Each number is 500 + 25 x the weight over its row's rms, rounded and kept within 0 to 999. Layers, rows and columns count from 0. Numbers have three digits each. The size before them is the row's rms in percent of the matrix's.

# q: layer 6 attention query, 192x192, rms 0.0877, rows 81-95, columns 96-191
# k: layer 6 attention key, 192x192, rms 0.0836, rows 81-95, columns 96-191
# v: layer 6 attention value, 192x192, rms 0.0926, rows 64-80, columns 96-191
# o: layer 6 attention output (transposed), 192x192, rms 0.0959, rows 64-80, columns 96-191
q81 112:469449461513532511489502487490470516499460515529474499520520510455474497513507542552446500503509480489523492494510530463479454533526498583498528512504468502498494495500489537471506496544546493490513487502541504528513479523483492546532498525482471457493471511477486528462491506515473480446
k81 111:529507481475477522489511519483476501526546510535458514527534492496490512556546520524471501535537520470463499473497512493542440527481522483514534479480475511524542505494487537478480506479550468507457479470510490466493487508491498533476515538478504503496508499478452490477480537487493480469
q82 106:504492510506464450529481554523540529485520492505482491480475512490505471460503503485482467496487507526484500515477514477482498496527543511482502541503513439528512498491491457508468474498467462513471473487525477543475498549479494489465464554500524555493512468516538501522523518509512493494
k82 102:483461477482522459515473524497515504495507490522514510511454525454503484510493486461488468512482476533520518529455517490489495499529485531504517502519462532474546521506486536516490465499472473503478498421505504523496489518523502535474490547559505519486488484502524535501528512496523505532
q83 111:530451469531510530498515521483467532537499566505504487526492497514488526492506478470506469483493465545526522513541482488530510522500506465504486498474540494467494482480461499518503448543464497473480473490472515519524528503472516499510508479524495523500491524493527516523492535509504522500
k83 111:522451532499429506515479499501491546503487555516527494477489481478501525472478521516547511498492489516484521496542439501505471492453499501476522514522488512479501519528500502518477469513482501506491481486501457545497539508511499476519502475497458479455505501516485476541479495543477506491
q84 114:495463523465495504457488486483496501518467475500513477528507452509475491486515531479493477501532530495504503501485482496516489492507466506511498547495494523460497534472530458521498513531499497484499532492474489518463515507551532523464489530498424505466480506495485490449549462488478568544
k84 113:444512482502480535514480458497464505541476509498511495521532518499509532505482518484453515529456489463508514535477481512539508490524497542489511512523539483495495538460510465496535545488486496484469512485532505523494473525545534502496500532517474525520495475492500499455533472470454520558
q85 099:520527475439483479482493510509481493528493494489552513463521498525517496483495512468518519481523492503491523515496456485486502534516503473470554537473509480491516506542563497479475523530482484477496472533518490513486447492524498510514474532504520500461508495490458476514529496521506487527
k85 101:551569480506522494494480564488475490503488478462484517459511477480461562528471512483464495498510512494498498552495488489519488530491503503505559481511561496516507518484476494406508519538510532492509535546525481498540537498490484501513453525496535506463493535470482495474566506478521495522
q86 105:481462495467466489543513492533508475522522488478533521453446481526493505487536518480521480489478517518523512510529515523498493475529493506471489509518477504475504495477490542475500526495544501548533474529539525476475489464556486538536495507461468529512520514509501501527457488519495546519
k86 101:474526502482529492519521494507520430498518522422547509516515482526471529516559477457452527512523533530520498488553508511526459460522499501455519490512529500502497504504540469515495492494511478497524478574500514514498498541496483481511472483454516524531513529472484495486479484435503515461
q87 093:497539538496513528464489552503490478532528490504519500542507507504531510480502444492483517517506511485487525452493524493499504507532489503456500556445507495501544487529487490512478497512489479470476486539447528501485508480504526524469468526503504483512537490509494470515520490502544516521
k87 096:499465529522546481478489519498552497500481469422489484523467480492496506525494491511498508499505529510499501525522496476558504507495512501482503515443489519466544529522465512500480500497467491512520516559503496502515511479477513462499483496505502563532485503459503514483502464484545509480
q88 117:457464515491521514502481518497465500511516523485491524498493484497480483514460563555486500519512497514523545521490465488465504480535523524476550500463552489499480486483529520550521504472504522500491495510482464492545476497490488508527510492508586512507455501500514509512499496506489456499
k88 111:496519478479533480480490530485541492516483480450507494540541411507500541551496489523492445500476498508540526535536490494508524525484574501467516466515540501498482490497528494524468497500508511496512487501482522507494533505483508479505515448467534481494465489500524511467458493532521511483
q89 101:545484490509482529492498477497534528509539510482485515492497485475500471508544506504466537466513475484509473525467501519452522512489477471523540490518522478481440496491512483507530436508504483537475489477506512480510499483550561496491493502494496547515476484512538519503490531499506496524
k89 100:503472489507508509476554507491518532516526513441479527515481516468541466536512509501474528474514482483500470509553491521452525514522536457534547520524492465499500499505520472488514426497520510469481492495521515476520495521542532510505516479489483496459491498474500536518480538533488519488
q90 109:516515477511516527502445487575539496508451488539490538474486528487491491477459511499488510475495515470448490501554468445530487514498535481490507499484510467509526573549514489491472487515505473491486508488482517495542503483512536522484554488462502486491485456469463520465498481493511501478
k90 109:565477522515526505497418505500508467499537486508498538481474497523476509472487487472469538499486518507444503507498490467472495508493516522496536480456500542558507515488461497477525509494514483477483499462516497469498551465516504517501517509453498500492461515486467482470500497525503488515
q91 106:518470541500474470558502510489476495507503490527499497476544452485497493487497475513474448528479536476448517511490524484503480474527516497491468461502485535488552521440503511494486481453508521530469476512449430499468537533497499510488525517532527518505485483532527486481483491507519486472
k91 106:515500505469472486519560470521490442508524467500516480512539473488510479512496482513463469466523513513481497548531498489529518525516537517488468495490438504474531533482488510549480470488483477510516498565503488531541551483480498497541523486492464515554501471492521503505469529477486516454
q92 106:486471520473536473482447487477504525507489454452526501490498525525515543483463482513533501475467450472483523509496523555448493488459513483486440486497496502467515522514503583527467481506508520546512458491517473474491518534510505461503538492522525541511499487473523523528526501492498478473
k92 108:509505551470525518531453499499519471491440467500481519492510511515530496525475467462584497442486493520499464502490534505455516497481479492518464542509512520497505508509491500468499498509495536509489444452480491507536546517479502506506555494461518493451502572499543483495526522441537490484
q93 104:498450537549526510467511509504486521507499467506496482504497485503542523502513498538514506490494534450515525561506502504486486508491495485483495509523493522447509504519523507513495500450496465466495505472507468476522513520499478485485511479485508495495532489492472481510489415529488492536
k93 104:487481534548523516493511491532498500476526459516490488519519446441562451532485495504506531482473509526513523560475503488494508522495497472493517502532520532537474484506479496489512478490508503491429491426507496468538507504489481503503547483448503573488524476512501525461469460500508505530
q94 110:511501478514488504477507507531536478496510495505481521487521499492506492482525484455529520483476451455516558476442479476543522528530487519463516537492504501513513441508469483496489532476487552471467515524526533498509482467479492514528516455500499547526501524499495493483485465528553506504
k94 109:527518498507479505486434517479508479476485472521547466495554465476492455499520499492517498514507501481516528504507466509473457511523494481496502493541496503528499479518479507462498491497450528516450546500545480489496482529487490493509475469491500508537477463481475497464464477548560486506
q95 120:499518506464484505505493542533535482487508537499454507560483484472508452440500506486506475506493504484467457472484489490515501480479531521488496505529509465505465506514529480530548505544484533496465485530482501523503512467525512487542527476495486553485512524504483508492539489481512496472
k95 111:518472438472515501495505518445526506536497497481500505538482506483468514486528469467526437469492499481503529506512483508481502464489529494499487498535502504509505507506529498483486506506517529484548494556500511517481500493475559538547523476495531521465497483511516466445518466520509458495
v64 124:512499506502488501562518487513501513484459537506498527427473463495544498564462505487493504530464536514489501520525523508480458521470468481515487533510487462480534496491521523475524503467495508495533502502497494489509523481537506501514521521527499505490476503529488531491480531507516516550
o64 139:480476446478461467526499503472498482471511531488492493485488499505508510501517453500495524528546510449469486514535506516471515517470500489480485505513492498493510543445478503531529548443532499504449510499497553498467507481514518490505501525507512497491507491474520488474479496504490521488
v65 123:523513566494505481484520528509526496499473502527453511441447481537493472499515483493508497490475487483508462476494501462513509425521549505491494466475483526508509515517533470497516515513487527513473513492449514478492497474527498488500511507513482458475485524482514537449500470521515462492
o65 117:480456506514494499440495458523470471510492498498495483473507595479481516549490472501518537544516507529521534517515497508490471482505486496468469513465461501494520509553467451490530507489437502546481475496528488521528507506494506474561473504514535522519528543491507516501524508505487507455
v66 124:490520495492542488476464489486469528490531536469474542480490499491510527454535524518504483478442482509497570440522518485535505528494523506511507515485504518478512482503478515502511502500514464491530452504543521510499499476496517521495546509515524511469479528503471508513466468527487542480
o66 128:466532461510504535472508459498506524489510484504471509527488525492505496486539489482524515447480503518544467476491482532510512519508496522547515431503516528540497522473475513511505465502521470530534516493499530513493522516514474469488457486490478525460501576504478496525482475447509465532
v67 129:496539523544489537518492505531489481515519489520480495479495510487505521469485523491489490527471525512477507516501528471503488484488470504509522517530479454511508504480495483506468487467504533552488445494526500519444521491530459516531542464482503489504510475499504525489521470509515511538
o67 128:476467518504530497483484497468512538477502503483528489551502443471490496527532514457515518475548525534527508538489502482497499519492507483481507491478485470486479491487490530486493525508477480509525501471518482488499503529595476513510553513514484503510503505543508490518492486497516463477
v68 124:497484516517510468558502487486504510500511522499511474494501484502488508529503519526513456486548508501495506499518499523466495433481500507510518486536491468514499476487473501484438480478484492469493455496422512511504470502498489537496469507574551523482508506488467439520498485515498533526
o68 137:491509495466451472502492477487494484490477522498482501492498477480542495472491511527478480480499486491471534539519528495518477470466505496501510524503476526510503490449504491494458541465502549466514513494452551496567547513513524489477521472507476498543531528474513523485520505517501476508
v69 124:507483519509542535507488497505462515518469506480504509537504517562509472524496472496483519548484529454516566515498459516455469467465526538501516487503514506421520481467504531531502480507420512460508473493507474461458499504485511490498516484537522535495480514506515509499505511496521501479
o69 126:458515474516444498500481505495503523466459485510527484509497486526544479493479495502483524505534509461523471486514529509490494486513516515461504502523455509507478536520529518512506517482496487521512516572481532491499494489495490507505442509526510525526521523532498504458495499494505492456
v70 124:486533499526491501564511506506510502505512474518546508493532491508541521489502451515475500451502524501499503468486513526499496512471518509489485532464507476492485502511488511511541504503492537543544476499465506508507487530499506444480485477486493551483474527508466486527486530520486495518
o70 129:499502493501489515519450541446515473506527514508451457528513503509530439505509507487454490520484528471535502463472503513497518487502512494480493519532475494532521466504511497453453514538452530493508524537512476514484481494480550475489515534472464497518507521515489507465479519508451490507
v71 126:525527501472507489533541510522505528470483468486489517520469478514504500499554454519484499542558434514494507498505506455526498522484465521498499452552453532492502473476488486488527483437501526510485493499490479496509523429474526505514441495462491506521548527493531515510521503520488486520
o71 130:528483522489515464496493530536514475490500502563482525512488498465532548460478518509481512471541526480507498456504463505505487460541485505544478492483547480474528432475498486482506490502487504480505493498480483514534513497510506493498513485476525510514486564491497511523494532516508535481
v72 126:504554484497497544489518520519459528452494509488491457524495532470467506460552533505465512504452490449499539487472505511475480460532497509500468525480493534515494454523514528492515504505524525521457557516499505529508510468502566515528497484523498523472497506496523534499491556503499496482
o72 133:484528485543525485510493501491513492478458461514503485467477466527495498490534534535498517465519489505513506510521486497447533459508505512524476510495508513513519481530483492536478467485472468482522523482534518464486502481467493552503499485517439485506517453539498483528532549505509478506
v73 122:490538509519471547544472484501479500496529525488509485505472508475506491499476491515494482520511467495493495493459443454524545500478517492494502488528505507443524538479520487493508535530492436546479471487497490487457494540510544514517508512433554488485487497514511484510461514452518475497
o73 124:471524452500511525500541498493482493493490467481515512536541506496510505499480458510488520496524512503473506459480490483552487528561492470490502518478484512518520532480535523545496504514515461507559467457501490457490467480448537488503490457522459496513520522486521495493533459508521499463
v74 122:502484507465505479551536475481522487474524528525480503516568516523525486491477498419529478526481489445533484511537480471477483526504543526510524523494457526509501506504478486499507513523485509475505519495497502514471484450502475511455501476509505479486479515500509482518546492479489468486
o74 126:508477461533544504517512483535526507504521526506501498523520494508477534503485544505499493474498508507502539474474494491499507536503475489473541479503483523480499511486484493526485452497470524506475517510518484528553532506508472503488529507512502456490523523509523492509490511485502481450
v75 128:497490505527503566486502503475526489443472547528514544522488457516537501513506489486471491492518427514502499515486483515509508523511499512501504437498470483500484483489495503508492481499479534562496514506503534536447467512542514523514491505474494521517471542517504456550493530477493496496
o75 135:526499454526494485493517531527507546505511483507481472473503519473502540500521515511522532521536495516513515517488490498495438495504498477502497487505523520461530501483531531446473501484492500478525541519536520472474449542486488509462507467493464507491447562470508518498522470452435483509
v76 129:521461472485499471534495545473450492497522509508444505451479501556490475526550510517475504501500530520513497511500481504476536555493498486489489503487484528526486474485486507482504500510464501459471481497452510515505504521548471473516528473534520531547505520510461498508495524481500521499
o76 134:477459511535482523492495511510476451507463536480508495492560469512511494488470464531506508499487501488482471519542509490488482546493472456508503510459503511519488463508504534497504540484451495498512503504488489511485563496541547508474483489520469530510460470501465494457495515538501486477
v77 127:483501498519519487519476471504481530489523494495510462488573537501482473497499485463482502436540496511502457506524476460485506469472505476501500518519500529505507475488501454490516538513513491538476505492500474508496502486496490493452521523520520514501449513518512524496511534536516466488
o77 130:478533542496531482537512462536490515521504479467515521542529505522496468483458475471484507536473504471511524531524460493503489501513542504532506497515518506465494496539517544522499496496519500526486524495507476511541491480472512442414459491508514523475484483507525465546482500501515515468
v78 125:527531535486469511527516486497511512530484478504469553503553499462482497553557519498492519504432531428490465503458436505490536507484494496497481501468500497508496513515524530557559494514461507474522467500522460505507501499518489506517533504475469487494502465478492467504518497507535490502
o78 127:502478482517506500491516486539459564525497517531458479478531557494516495532511493499484534467483493496487517467526547514492500507512467482517490502498452473508494493504459486438516487510530487502487510499482507525517490463527528517510507505458528533466515440483473498488517520478521473485
v79 124:491512503541465499497528487488476489519556525501490538523519504520474521525514487501472515511443455479473509497555517502502511492485509464484506477472476494478508521499436491455530494511475493529492513502509534453494528501501511508477492476541511450470508502509517462429473471448463461537
o79 125:516468504486473478518557505482509520474478492541489521523520532475502516511518522472536504488537524512509509478493491463475548485476535482490493530459493501529450527452546555476512463498474536553463479532474542493512502481493532524497498506514493477519489506520492477532488452472481464492
v80 122:492474540537494499488472494493478458471454533510494468528522514443501481499473570490499499394529522499534511505536497494512500493523483541510508526504511508491504531517501488515488523478464494492521491507515499487482500490477469491474537533465520483510538517494516496564504478495464503466
o80 123:519490514528511513510486525547531522513460457418484505482526473583496513450513536502486496527499509486502521520502469480527515489466546506518488522483485493531500529514493489478530504494510468512511537495509524507502487473544459532524481476501529493492509546485467474475461458454504506509